Part of a small language model's weights.
Size: 8 layers, width 320, MLP 832 SwiGLU, vocabulary 4528, 11.4M parameters.
Each number is 200 + 40 x the weight over its row's rms, rounded and kept within 0 to 999. Layers, rows and columns count from 0. The size before them is the row's rms in percent of the matrix's.

# v: layer 4 attention value, 160x320, rms 0.0407, rows 87-97, columns 240-319
# o: layer 4 attention output (transposed), 160x320, rms 0.0454, rows 87-96, columns 240-319
# q: layer 4 attention query, 160x320, rms 0.0426, rows 96-127, columns 240-319
# k: layer 4 attention key, 160x320, rms 0.0425, rows 96-127, columns 240-319
v87,098,142,219,201,245,233,240,231,181,181,189,256,182,225,245,179,137,209,164,184,196,187,223,258,160,208,154,197,249,187,112,203,222,251,223,209,113,245,188,244,160,245,237,119,184,211,231,212,188,155,164,235,158,216,207,234,151,249,183,169,144,223,214,232,187,217,169,114,187,210,291,171,211,202,173,190,227,196,128,182,269
o87,101,178,220,207,180,241,301,244,193,158,153,219,136,233,147,188,150,112,140,172,202,103,211,194,194,195,250,222,158,118,152,198,220,196,251,252,206,226,175,201,226,189,193,191,170,226,220,296,220,173,200,166,174,219,204,230,169,252,197,183,168,219,155,186,175,202,220,174,162,192,309,144,248,216,200,197,212,245,195,217,308
v88,099,207,241,193,201,170,245,179,163,189,219,204,234,157,292,166,204,178,142,184,168,203,160,187,176,107,214,217,192,223,142,200,249,153,200,205,112,201,171,293,203,222,179,222,181,207,244,253,147,145,175,179,230,261,300,164,184,115,230,231,239,244,213,227,215,278,176,225,237,155,244,116,245,229,206,228,202,216,187,200,171
o88,098,170,210,108,218,185,211,206,230,205,203,229,209,175,136,221,247,160,152,141,135,200,220,183,191,143,215,194,185,206,219,181,297,202,184,248,196,185,145,208,194,209,217,244,168,191,219,247,268,223,172,190,160,180,163,170,168,169,236,200,198,232,221,216,262,226,182,164,234,166,297,169,262,162,185,168,205,198,166,344,164
v89,102,181,150,190,285,155,188,140,222,218,128,175,137,230,197,148,213,206,162,283,209,179,214,217,237,170,192,169,229,209,160,176,213,187,229,123,282,236,191,137,208,291,116,283,195,209,181,216,202,166,207,171,227,189,226,183,201,158,151,287,190,201,173,244,103,204,172,215,201,204,175,149,230,109,277,163,178,199,171,158,218
o89,097,218,189,206,221,250,172,279,225,184,157,180,184,301,204,214,197,189,169,291,168,195,214,223,282,169,132,166,216,252,161,231,183,253,166,201,198,183,193,191,208,163,147,197,178,222,132,230,239,135,192,215,185,173,245,218,248,216,192,214,195,257,242,248,148,191,123,127,192,173,125,148,200,195,242,152,214,191,160,207,257
v90,105,235,268,181,289,148,248,186,206,181,280,237,159,200,164,306,283,159,242,162,221,180,248,231,206,188,222,225,275,224,220,182,168,227,181,200,215,238,200,227,225,226,184,193,222,200,258,210,220,137,193,174,188,193,98,178,164,198,133,200,246,191,203,144,227,140,259,171,272,239,269,228,153,148,239,233,214,183,250,228,86
o90,100,312,240,213,152,255,213,211,283,248,300,229,163,210,96,250,198,246,209,184,207,99,211,214,219,163,222,192,189,188,168,144,239,250,145,229,274,158,178,241,186,209,160,181,206,231,92,176,176,225,218,159,239,228,148,226,244,250,210,189,173,231,162,147,192,260,268,185,198,193,189,269,223,184,115,229,211,261,208,234,164
v91,106,180,157,161,249,175,215,208,146,224,226,207,224,236,200,127,184,179,162,202,217,165,182,152,268,225,148,174,151,110,191,199,210,160,248,200,301,135,163,171,240,252,298,187,264,171,256,261,232,193,220,180,115,144,188,166,226,161,186,223,227,154,231,168,224,157,222,152,210,213,187,232,221,149,204,211,289,171,194,206,211
o91,109,206,178,135,220,91,187,197,166,177,208,244,249,298,240,200,251,161,245,150,148,143,218,146,186,205,202,219,254,166,159,207,195,126,232,193,237,186,230,143,221,185,262,202,269,201,203,257,243,110,201,215,202,203,199,155,215,189,169,261,248,138,171,226,169,113,210,79,183,231,205,220,169,210,244,238,189,182,186,166,143
v92,093,184,159,173,236,262,177,285,71,224,309,169,202,261,192,151,187,215,211,181,216,169,217,194,199,236,169,95,161,250,218,210,169,219,201,224,209,284,238,225,192,147,190,200,220,271,208,205,172,216,139,181,258,213,166,264,219,184,198,165,165,150,220,209,208,216,179,152,191,211,147,221,170,169,168,273,217,199,132,231,124
o92,091,219,224,252,220,226,190,242,160,265,200,208,174,221,240,225,198,212,143,256,268,121,217,184,216,250,169,156,116,243,215,155,144,187,233,217,110,175,270,227,180,257,195,239,161,200,172,266,140,202,251,235,195,239,156,280,280,182,176,105,157,242,157,193,252,184,205,255,206,211,180,182,242,247,207,269,166,334,243,247,192
v93,099,251,187,212,224,232,155,195,216,188,231,145,166,216,119,156,238,229,211,209,163,226,210,217,235,205,201,226,206,218,250,178,164,171,191,221,243,177,162,206,243,150,171,182,271,220,230,216,174,189,247,202,171,133,223,196,237,194,143,188,230,211,148,265,170,254,241,191,239,118,180,198,187,236,178,200,197,234,255,114,264
o93,094,223,194,162,210,213,212,205,170,235,138,137,222,280,208,206,248,201,277,193,130,181,255,148,221,240,177,202,219,195,177,147,209,195,144,189,196,198,227,245,230,162,189,258,187,177,193,195,171,181,279,224,182,176,225,170,198,187,224,180,219,175,181,227,213,201,198,116,207,128,194,235,178,91,182,181,231,171,241,200,164
v94,099,172,239,231,104,182,250,169,267,248,230,209,281,226,223,200,181,218,293,243,227,187,203,154,210,219,176,256,177,146,163,228,209,196,157,224,177,186,187,226,247,265,201,176,124,217,210,152,149,231,223,271,229,194,217,204,217,242,228,211,208,236,95,198,214,163,272,196,222,131,210,201,171,205,184,224,184,232,283,249,195
o94,097,175,274,224,145,159,240,176,271,133,195,330,192,184,258,156,148,230,150,218,246,161,171,181,177,156,196,212,234,197,186,233,206,155,202,188,203,235,139,244,112,233,256,163,226,176,226,154,209,266,209,210,207,239,200,246,156,159,184,217,261,207,172,205,125,196,294,169,191,247,195,201,257,156,175,192,210,201,240,214,226
v95,101,238,169,213,223,211,191,157,255,210,183,251,205,292,198,140,175,128,215,190,195,217,267,232,174,112,192,155,138,183,246,194,207,191,138,203,187,103,217,208,289,116,205,229,229,220,224,198,206,220,234,152,217,230,240,157,246,160,158,214,221,153,156,151,209,150,210,232,203,117,185,202,170,181,288,152,170,242,224,220,188
o95,100,160,249,191,178,128,232,194,240,186,153,203,243,236,187,195,185,202,199,203,212,199,239,234,233,178,200,223,261,168,136,198,270,191,201,230,200,148,193,187,283,188,221,234,259,182,210,248,243,264,262,197,161,234,208,258,204,134,182,191,202,222,192,127,195,208,180,194,146,98,143,201,136,188,285,122,246,190,224,214,189
q96,111,105,173,191,151,227,219,173,159,180,199,232,130,203,252,166,131,98,219,183,207,155,164,183,207,164,237,145,148,210,179,136,174,234,158,194,187,191,194,206,206,156,191,202,238,209,195,152,247,278,171,192,170,197,258,181,241,180,247,167,119,199,180,167,250,293,105,176,138,210,233,142,192,175,208,187,153,204,178,261,156
k96,101,242,235,224,211,208,143,162,214,145,193,219,144,203,172,198,186,125,152,258,180,228,204,205,198,271,92,235,212,212,166,199,174,265,129,222,145,191,169,188,183,172,246,211,235,161,164,217,218,247,153,247,230,258,238,261,184,238,151,192,215,255,208,223,226,138,196,209,182,219,144,235,243,250,221,208,131,170,198,201,217
q97,099,264,235,215,233,260,233,243,166,154,192,180,213,204,117,220,204,196,196,165,261,208,172,155,187,285,178,226,252,219,200,234,205,242,179,276,220,222,216,179,186,262,171,185,127,104,207,234,145,143,129,151,274,233,186,173,229,156,157,182,272,182,248,196,86,174,257,189,241,212,240,213,222,141,220,202,232,153,215,155,195
k97,096,149,88,208,270,281,181,192,193,143,186,233,181,162,208,250,164,206,224,241,189,227,158,234,186,230,250,166,237,244,226,119,300,186,222,164,198,209,191,87,251,117,218,220,229,189,97,153,236,219,237,257,170,151,148,161,259,235,203,223,182,250,230,193,200,159,166,231,200,243,217,119,136,231,174,142,196,203,175,178,195
q98,091,168,207,219,179,127,184,145,239,159,242,229,214,182,297,200,149,153,215,227,145,173,183,228,178,183,229,191,196,149,191,195,235,192,132,177,184,183,186,282,164,190,200,257,223,231,202,133,208,240,225,205,215,250,202,205,194,266,176,202,166,236,112,178,317,200,153,158,175,171,172,178,165,198,193,229,282,258,195,228,155
k98,084,200,259,205,175,174,160,184,152,241,212,141,154,259,207,205,213,171,207,211,248,193,201,183,255,189,168,261,204,244,142,277,123,264,138,189,198,182,237,202,219,249,122,171,251,193,280,246,169,211,162,191,232,186,212,252,153,222,197,219,216,218,137,189,156,212,205,175,147,153,265,208,236,192,230,214,188,251,207,246,193
q99,088,210,174,226,177,235,179,97,103,208,255,186,213,246,205,201,189,314,221,222,132,176,225,238,199,213,264,162,257,198,113,189,239,207,220,173,212,203,221,175,202,194,275,210,196,204,161,145,258,188,325,194,166,216,223,137,208,187,218,180,153,199,96,215,266,215,171,245,229,193,197,193,168,249,249,229,238,189,204,142,213
k99,105,182,236,229,271,183,221,253,190,225,220,220,144,155,268,203,164,237,190,158,251,189,241,162,202,139,226,198,169,214,206,193,157,157,185,185,225,202,251,140,242,267,166,210,272,233,194,156,225,233,165,236,185,153,175,214,162,176,166,235,133,256,186,219,210,179,181,173,250,155,205,153,155,203,193,211,242,262,262,227,184
q100,099,209,276,197,217,165,232,242,245,190,180,207,233,212,174,165,155,210,146,170,210,201,179,214,176,169,197,239,213,179,159,181,184,237,192,240,236,152,275,240,245,187,252,188,226,246,235,251,156,248,170,194,300,230,167,266,144,187,177,124,232,259,224,242,185,134,261,169,179,138,233,243,242,178,173,149,144,112,211,237,243
k100,121,254,191,174,214,249,205,223,163,167,185,191,196,233,134,226,192,170,223,269,220,231,133,218,227,194,164,179,205,208,249,159,232,254,173,172,188,222,177,184,183,181,193,181,162,150,259,220,163,153,206,167,148,171,155,196,250,256,190,209,221,152,220,204,146,212,212,210,155,245,228,227,268,202,222,199,178,213,131,177,151
q101,095,116,95,209,171,152,172,154,231,198,194,180,203,240,250,284,221,169,226,253,211,182,256,233,215,218,191,146,229,200,220,203,202,221,183,128,192,265,216,189,161,237,142,158,237,146,210,241,153,149,164,256,183,225,210,188,154,160,176,290,147,120,184,193,171,222,212,204,186,220,217,236,223,187,167,156,268,241,181,204,86
k101,119,199,212,246,178,118,231,187,234,251,206,218,210,136,271,200,193,232,159,181,204,158,240,168,175,249,275,217,189,195,216,195,203,154,256,232,158,220,179,201,236,255,213,206,228,265,176,140,247,233,207,190,183,194,249,181,190,174,196,193,140,217,124,209,244,215,155,163,245,191,181,135,145,174,234,229,208,222,266,192,227
q102,150,242,276,156,255,221,226,230,212,256,189,197,195,237,218,207,161,170,241,174,156,248,202,199,237,170,141,214,193,229,197,238,224,252,141,276,220,195,182,222,215,222,203,235,164,238,223,240,151,238,149,200,216,229,230,269,221,259,227,204,198,241,217,198,178,152,220,176,155,170,213,196,246,125,188,163,134,169,172,246,192
k102,061,198,188,157,253,268,189,193,224,201,121,184,249,164,219,177,191,222,221,187,232,259,165,240,195,209,178,151,270,196,203,184,214,220,196,122,219,218,205,207,247,192,171,162,177,182,163,123,162,173,221,238,159,147,162,186,223,186,125,230,162,120,215,222,198,206,193,252,240,210,216,186,229,230,153,214,169,200,123,186,197
q103,109,146,259,188,179,176,182,191,207,157,234,175,160,178,151,225,250,202,294,212,184,224,250,214,165,194,189,131,258,158,197,114,221,160,172,160,210,131,128,176,183,180,177,259,191,136,248,159,248,189,192,236,166,201,284,187,247,233,175,168,204,151,224,189,193,235,215,173,215,208,194,159,153,212,126,207,160,202,213,137,189
k103,107,185,222,188,198,167,137,202,206,225,173,198,158,104,219,172,184,194,149,190,199,236,257,209,268,210,186,221,190,186,219,204,181,220,180,246,228,213,280,280,155,166,181,286,205,184,170,209,122,152,234,244,185,177,183,155,199,161,223,223,223,203,249,209,246,174,186,201,253,194,222,225,215,146,189,152,196,197,216,240,194
q104,086,150,127,183,175,164,199,210,228,228,167,179,275,201,151,226,225,223,124,260,137,251,231,207,246,199,185,227,169,197,203,289,272,246,286,156,266,225,196,142,197,206,266,197,172,189,198,218,227,211,256,210,75,148,258,214,216,125,201,195,253,242,193,198,218,172,201,260,204,202,189,198,227,267,163,183,187,136,228,220,180
k104,091,211,181,187,190,189,160,195,200,200,225,264,140,227,230,230,200,169,245,154,213,140,225,194,187,217,175,208,215,237,171,190,122,213,169,213,168,278,134,264,158,199,249,227,153,203,188,183,193,247,173,253,249,241,253,129,216,232,260,157,166,218,222,155,245,214,195,154,148,245,166,241,231,154,274,137,189,239,215,230,125
q105,101,90,150,183,186,141,182,199,211,154,220,226,167,257,279,189,226,146,288,260,228,181,182,193,214,144,186,157,184,193,173,166,185,212,153,166,185,187,185,273,194,228,93,213,255,211,192,213,201,244,165,219,221,181,181,153,235,232,209,239,152,179,185,224,218,207,133,189,131,193,166,193,175,80,143,136,224,247,205,199,129
k105,100,221,197,209,166,228,158,161,159,175,117,206,184,228,215,196,158,125,180,184,125,190,199,203,252,295,180,265,231,138,149,239,208,233,167,181,117,190,235,204,199,122,281,167,117,118,163,235,192,205,186,200,199,215,210,189,196,217,211,162,273,215,204,259,201,125,222,159,228,212,171,205,206,273,199,183,118,182,210,167,244
q106,095,221,199,202,183,223,216,189,178,174,230,229,207,146,149,176,255,264,167,195,174,178,212,260,134,242,214,201,238,178,147,128,179,161,265,221,185,239,181,214,169,132,306,215,206,189,172,162,256,173,284,175,197,236,201,149,187,129,164,157,209,157,219,244,241,238,181,236,198,208,173,200,179,236,239,233,223,170,228,139,255
k106,092,193,258,193,229,203,213,247,229,249,227,201,124,188,265,232,221,219,227,171,234,189,303,187,179,200,221,193,156,220,205,126,210,144,204,158,227,191,184,110,225,266,159,197,275,190,248,166,274,227,144,267,211,152,175,197,197,161,177,231,131,213,190,179,232,194,168,203,184,265,232,172,185,184,220,178,160,204,191,223,168
q107,101,218,154,169,143,236,166,240,183,136,199,145,178,191,183,173,232,261,207,226,244,173,230,246,155,192,214,166,269,197,138,90,151,158,274,199,161,217,205,146,173,177,260,171,247,198,219,179,235,152,244,212,168,195,202,133,192,135,174,200,219,128,234,209,200,254,152,209,234,260,198,152,182,204,265,268,227,184,216,205,214
k107,077,163,172,226,195,147,174,187,276,170,250,191,214,214,213,209,202,186,188,214,178,164,276,202,131,224,197,154,172,107,146,201,200,164,234,203,203,213,169,268,178,264,225,241,213,199,157,169,233,217,184,266,231,178,194,199,197,214,253,188,138,261,180,202,254,247,127,247,219,247,191,217,128,156,181,150,239,217,246,238,157
q108,105,115,171,194,162,197,201,189,198,215,179,202,235,178,190,131,146,220,187,165,107,264,162,149,252,134,154,191,142,238,267,232,220,257,199,222,192,95,177,165,222,227,179,246,168,187,204,255,172,225,159,213,211,196,249,228,285,242,231,235,225,250,172,244,206,185,264,186,167,185,228,179,264,181,133,194,184,254,221,200,196
k108,074,243,258,88,212,218,191,232,134,231,200,154,218,157,170,224,188,158,245,190,273,276,162,235,211,164,141,166,214,263,165,174,207,188,192,196,208,150,214,213,181,144,186,199,183,200,196,269,154,179,199,205,178,232,173,184,235,210,159,221,193,161,286,254,166,142,193,236,194,185,213,181,283,226,247,178,250,149,138,190,166
q109,131,156,138,186,209,263,168,180,194,194,185,165,184,204,177,201,218,258,194,236,206,187,226,205,227,208,197,174,258,248,147,168,140,169,206,158,189,247,228,209,160,223,229,194,248,163,193,186,271,177,279,251,188,205,220,165,148,159,206,233,140,210,234,205,173,259,123,243,210,214,194,201,218,226,205,213,203,182,218,216,148
k109,082,194,254,286,163,166,148,184,145,196,244,236,166,154,192,158,141,268,165,201,182,174,190,175,130,142,235,209,137,147,234,222,215,166,223,199,158,198,255,291,160,173,221,166,264,163,228,159,271,203,206,177,211,215,183,211,175,161,225,163,221,240,142,181,282,243,232,195,199,150,188,122,154,235,222,266,211,258,259,197,208
q110,080,221,160,263,222,253,233,235,139,187,219,208,210,247,146,190,126,178,160,206,242,217,202,207,243,242,215,159,296,203,210,227,160,178,175,203,238,213,205,118,228,196,157,123,176,221,176,151,186,218,219,186,220,206,182,137,226,241,209,189,198,142,205,186,170,231,182,157,210,224,213,130,164,201,157,175,204,257,205,210,198
k110,189,137,196,222,215,187,155,120,264,180,226,246,224,172,270,216,213,279,179,181,216,138,262,196,161,239,279,208,207,236,177,177,213,162,240,147,195,239,192,195,240,215,221,208,230,195,201,135,252,183,237,242,184,151,251,193,151,156,223,210,144,216,152,168,259,207,179,182,203,221,194,205,123,199,221,257,205,242,233,167,194
q111,102,312,212,203,234,211,204,156,195,175,247,224,152,226,240,240,273,150,106,157,227,174,220,195,200,212,247,200,212,131,158,161,184,206,149,188,166,261,278,221,158,172,259,243,233,167,158,186,179,199,166,203,209,92,183,144,139,167,194,138,223,150,197,171,169,242,272,152,225,265,212,191,232,221,172,184,200,225,110,191,150
k111,100,177,168,270,187,149,95,199,196,165,214,274,225,225,261,206,223,172,228,196,172,190,205,200,153,212,218,213,156,169,211,95,210,195,179,243,246,203,168,222,241,199,137,210,209,206,219,230,147,251,182,195,229,202,241,209,228,281,204,201,175,296,181,188,175,192,154,219,113,217,162,207,144,228,240,157,154,176,287,198,198
q112,114,220,217,148,203,279,226,249,182,157,193,159,212,185,151,214,270,183,220,206,217,216,168,243,129,192,153,204,192,176,128,140,198,207,146,158,171,235,237,195,249,160,136,135,202,154,146,251,192,133,222,194,182,207,181,222,141,159,153,167,178,196,251,212,151,239,201,218,183,209,206,264,284,220,254,204,187,247,174,161,182
k112,107,112,252,239,181,186,213,212,168,242,185,168,168,196,268,166,208,283,214,255,204,220,265,216,222,166,134,233,149,187,149,163,207,197,204,142,153,215,205,185,260,222,182,231,216,207,232,206,210,215,218,243,214,136,216,251,151,276,195,223,202,154,267,167,180,217,237,207,121,198,191,191,190,171,168,253,157,189,200,182,288
q113,106,207,218,190,149,176,237,169,206,199,204,212,231,211,170,158,259,214,158,89,130,203,194,238,229,190,213,188,267,234,212,187,203,182,232,218,253,189,172,219,191,154,232,140,200,233,231,232,210,245,180,218,253,290,238,249,206,124,221,201,175,230,146,181,248,151,214,200,226,168,245,174,110,230,249,202,161,114,251,211,208
k113,104,182,221,144,185,285,236,163,224,154,229,218,226,123,265,218,188,124,247,202,201,228,117,238,158,192,169,187,237,202,297,169,212,217,258,130,244,191,207,216,178,208,127,249,148,225,213,147,174,153,179,184,177,168,94,165,267,180,261,207,248,139,230,176,100,208,211,256,242,290,239,178,234,178,132,184,199,167,198,209,199
q114,110,225,231,140,144,158,242,301,225,210,263,165,226,217,182,250,297,236,348,164,203,180,233,235,239,170,164,229,226,187,199,205,276,271,208,190,233,143,240,227,231,235,208,175,223,234,242,186,283,200,231,237,245,224,260,213,152,159,215,204,204,201,247,183,250,111,63,178,196,197,270,222,226,137,161,159,218,194,193,146,219
k114,101,238,243,146,188,178,255,226,195,196,173,213,230,156,190,211,262,225,231,235,247,237,224,175,251,181,162,191,177,156,202,154,235,183,229,206,209,246,193,118,216,160,145,235,164,167,247,248,180,144,203,216,176,191,194,215,147,139,158,253,152,148,305,213,162,243,156,213,108,213,221,166,251,184,206,239,200,226,177,143,261
q115,104,205,160,168,232,311,192,236,174,170,103,201,195,210,150,166,226,155,184,195,253,175,140,244,214,202,141,186,289,239,148,111,210,170,207,157,186,226,173,206,258,227,172,197,194,137,189,240,180,181,145,175,157,179,238,232,211,147,203,272,138,169,296,231,118,178,180,211,103,238,238,227,270,222,225,214,196,225,238,175,152
k115,106,168,228,212,185,146,143,199,180,195,147,171,166,235,273,168,196,248,130,233,216,252,231,237,174,153,206,195,217,160,221,151,195,177,189,238,207,190,257,211,196,279,175,220,189,200,143,223,213,183,192,220,183,243,245,227,125,235,182,209,212,210,212,173,207,216,254,181,167,112,174,201,199,172,123,167,191,160,233,224,325
q116,109,228,172,224,255,215,178,180,259,188,157,235,219,194,197,241,218,120,202,213,217,198,202,190,197,232,228,159,220,234,183,210,233,186,185,140,146,230,211,217,164,236,121,195,190,134,175,192,168,207,144,240,177,140,191,189,296,229,169,247,148,195,217,179,120,168,177,214,188,227,198,209,234,164,200,186,220,244,213,221,176
k116,107,164,239,268,156,132,188,160,135,254,219,175,136,274,260,103,221,315,161,205,178,190,192,168,197,168,188,254,136,133,257,197,155,200,155,206,146,230,154,279,179,236,204,149,185,222,222,220,206,181,252,215,244,232,237,232,150,216,170,149,250,221,144,181,228,243,209,158,236,156,186,212,207,230,160,294,157,156,227,192,191
q117,098,207,194,194,162,251,210,227,290,159,164,243,187,273,146,230,309,178,240,193,249,172,248,214,270,171,194,164,201,212,206,138,193,223,199,119,222,197,221,282,199,167,168,225,99,214,158,192,147,185,208,170,213,149,214,185,250,210,164,232,252,168,154,172,170,157,213,167,192,206,149,229,224,269,114,202,201,225,257,229,137
k117,101,209,163,235,217,181,196,251,192,236,217,164,237,157,199,91,248,261,178,209,167,217,232,185,213,205,133,286,191,180,94,227,249,204,249,230,164,168,214,187,196,230,240,129,179,160,176,235,232,162,207,197,173,232,279,166,139,207,201,143,213,231,115,186,256,282,196,181,171,200,203,205,181,146,146,216,222,187,198,170,210
q118,110,145,138,154,212,184,216,183,284,292,245,160,247,178,182,169,234,235,204,197,203,218,166,153,228,177,189,194,232,243,138,216,218,213,264,205,210,90,157,250,230,182,230,239,151,238,242,235,200,198,213,212,244,179,225,171,167,192,237,163,220,238,153,214,210,198,202,166,211,139,193,244,178,211,211,164,177,202,207,240,183
k118,105,147,201,169,240,231,257,183,183,232,161,201,287,136,143,191,277,196,249,242,269,194,266,226,202,212,217,115,181,136,219,165,206,151,204,210,276,207,293,149,198,160,221,240,140,173,143,176,167,198,210,239,185,251,136,216,260,157,244,230,174,154,236,248,176,170,191,236,195,217,215,189,268,187,177,198,229,276,153,142,174
q119,120,214,256,224,261,169,245,193,231,218,160,190,229,197,226,270,166,141,204,178,236,187,149,158,208,249,187,236,187,187,244,266,171,235,194,268,212,194,177,169,269,240,219,147,252,264,323,188,193,203,181,224,259,201,247,252,211,232,163,205,248,186,176,207,222,167,223,175,304,136,160,200,148,146,142,136,189,137,232,154,238
k119,112,258,149,228,168,154,219,324,236,172,151,261,190,188,184,181,173,157,174,255,182,208,201,257,199,232,260,131,230,230,222,138,240,223,222,229,168,220,173,209,150,129,208,134,227,217,90,229,163,214,171,205,262,180,246,229,281,178,190,156,195,158,148,256,210,184,221,213,251,209,262,201,182,154,196,139,232,139,229,155,175
q120,115,194,192,174,143,274,88,205,298,208,140,207,124,177,215,195,219,168,211,181,240,196,171,249,155,166,166,154,138,176,184,208,188,151,187,136,202,256,209,187,193,136,133,206,275,163,246,163,171,169,190,163,200,239,172,198,200,227,230,213,151,241,210,178,180,237,212,203,147,215,199,173,232,256,201,270,228,194,218,188,175
k120,112,168,166,209,205,176,267,226,72,191,201,186,216,211,164,177,184,192,247,248,201,205,178,176,199,161,177,260,176,166,131,258,190,202,233,266,205,149,130,204,204,297,212,165,234,206,232,167,174,189,200,171,145,200,290,223,227,226,183,173,175,132,214,204,229,241,188,215,193,179,168,184,150,154,181,180,212,208,210,159,172
q121,106,191,310,179,237,215,279,233,196,226,181,233,159,164,255,220,211,186,154,226,213,160,239,168,196,206,230,187,170,165,249,198,174,216,239,204,133,252,140,159,212,208,206,207,166,276,194,204,209,223,240,236,182,128,183,289,188,261,272,197,183,222,170,196,231,161,168,261,175,264,234,209,160,97,188,243,267,175,176,201,182
k121,103,263,185,218,234,103,189,224,199,135,153,210,252,206,174,217,204,167,183,191,162,232,184,205,150,242,231,226,229,177,234,213,161,225,241,264,164,188,211,168,245,187,194,133,146,186,170,232,94,251,227,142,224,218,243,191,167,222,223,140,206,284,194,138,227,161,214,153,279,181,118,165,220,139,223,171,187,201,248,201,181
q122,113,177,181,181,168,218,136,176,198,205,116,234,165,192,112,167,174,225,161,217,183,230,160,239,146,163,206,152,295,199,238,191,177,157,122,190,227,224,238,150,148,207,173,163,152,154,179,197,201,165,156,84,115,199,148,199,244,180,169,231,175,186,259,167,98,185,238,205,203,237,216,172,229,266,190,238,192,207,248,185,212
k122,112,162,204,174,150,245,210,239,230,230,196,151,80,280,259,153,181,239,167,203,213,170,189,133,208,141,182,242,138,217,157,262,263,238,242,158,240,233,197,187,221,271,208,249,170,231,238,188,254,175,230,222,182,201,237,223,137,204,281,179,205,273,136,194,154,192,195,226,175,188,224,260,180,182,138,182,154,255,198,220,174
q123,093,149,235,219,224,214,130,173,220,215,169,261,232,239,310,230,187,194,162,148,197,211,153,141,251,137,236,186,177,178,191,208,183,164,175,231,196,189,229,142,173,223,220,178,188,199,226,203,146,210,204,164,262,196,210,184,235,127,245,134,193,176,177,215,200,195,256,113,248,212,195,233,148,223,164,179,174,200,281,234,156
k123,091,238,112,212,239,189,154,228,139,134,267,235,226,200,213,214,159,158,226,239,179,176,197,189,216,201,288,224,170,230,198,206,249,185,177,203,147,163,180,296,201,136,230,196,248,206,152,220,207,240,127,226,175,266,214,149,279,261,244,164,235,209,73,240,215,170,174,200,251,173,201,162,196,214,290,198,229,106,209,146,190
q124,110,119,271,129,225,204,190,120,199,163,190,239,159,230,235,192,244,185,272,153,205,190,237,197,211,233,144,169,151,128,131,129,219,178,152,119,239,195,257,238,246,230,154,227,184,206,216,202,196,226,245,221,246,221,225,222,170,180,162,255,177,201,245,179,186,137,183,141,136,214,266,190,207,150,228,222,137,249,201,164,180
k124,106,254,216,228,265,185,230,189,211,124,182,221,265,163,235,158,175,243,186,234,213,205,178,130,236,212,242,245,220,201,241,167,232,240,152,232,186,198,193,256,175,194,163,206,197,167,177,147,183,152,158,145,185,161,154,121,216,222,169,122,196,203,220,248,168,205,178,136,211,160,163,205,207,268,148,204,195,189,192,234,296
q125,103,162,209,215,241,198,145,182,187,248,114,263,156,215,235,154,133,202,258,236,209,190,176,155,239,229,143,183,154,236,202,182,187,178,212,266,242,129,188,145,231,80,199,282,205,207,165,183,269,242,231,195,180,173,190,194,234,259,118,208,228,253,206,205,253,215,244,158,230,197,146,127,182,239,242,236,246,162,235,201,245
k125,101,293,162,205,148,281,217,184,223,180,161,131,205,272,146,182,153,108,152,185,175,182,144,195,217,267,290,163,330,223,146,273,153,167,211,170,138,175,144,160,140,260,192,144,231,257,205,185,208,223,203,227,154,166,217,171,195,177,273,164,198,184,165,220,158,205,153,216,202,281,169,235,205,194,245,220,232,215,145,219,225
q126,112,147,246,170,197,168,236,127,177,239,298,174,237,233,221,248,199,218,294,229,171,182,178,153,208,214,216,215,209,174,168,263,224,218,183,213,175,149,200,178,266,253,258,208,217,215,173,235,247,230,220,289,286,307,241,286,184,225,224,232,197,246,196,168,246,196,175,202,204,107,163,188,217,193,299,158,184,208,213,144,240
k126,109,239,117,181,216,236,212,190,177,148,206,254,174,174,176,222,225,187,206,157,215,227,184,300,215,252,228,161,292,267,259,221,249,240,195,261,241,214,211,181,157,154,205,194,173,275,241,191,208,184,196,242,154,235,109,156,218,192,229,197,234,162,270,181,163,160,201,190,222,214,205,197,146,208,181,221,203,192,126,192,214
q127,122,214,153,184,226,181,217,247,220,230,231,211,245,162,195,240,223,226,235,227,148,174,210,163,249,205,212,264,156,224,171,293,222,224,261,277,271,207,192,211,233,167,186,223,185,264,136,198,262,243,167,180,219,239,186,210,196,190,234,213,219,242,144,203,237,184,167,160,235,222,215,185,145,165,170,194,208,129,198,244,183
k127,123,221,158,158,211,244,228,188,209,141,136,222,280,208,172,171,216,100,223,197,189,190,138,221,207,227,239,154,267,196,188,188,183,176,221,223,161,209,188,192,234,158,177,172,166,175,218,163,117,209,155,185,170,224,149,170,218,134,157,196,194,159,228,225,109,140,195,272,257,254,188,171,241,178,205,207,221,186,160,224,228
v96,101,208,172,212,184,213,253,157,197,239,164,171,155,276,225,257,256,178,207,145,222,189,316,225,198,248,226,156,233,211,163,187,158,196,240,191,221,207,219,125,166,163,205,294,168,181,223,203,185,172,211,202,228,238,186,149,150,155,264,231,184,179,151,256,189,198,142,239,174,329,242,166,232,172,207,151,104,201,195,201,258
o96,104,180,152,203,203,244,203,212,261,236,216,148,160,186,246,224,193,255,104,151,208,253,273,318,167,215,177,185,161,188,217,184,207,238,219,309,216,247,179,198,226,186,168,163,239,174,223,219,172,264,206,297,270,164,227,166,266,205,241,201,269,148,172,185,202,98,209,237,146,183,266,175,236,180,208,118,212,216,217,217,217
v97,106,178,215,190,206,160,206,197,174,211,216,187,235,275,222,170,239,182,169,161,221,235,137,193,212,171,201,161,180,200,250,170,188,145,148,184,140,182,193,171,217,253,160,159,182,222,230,205,215,200,202,203,202,265,188,216,238,220,140,278,168,209,210,155,201,240,160,224,260,178,153,332,191,228,164,163,53,213,256,194,221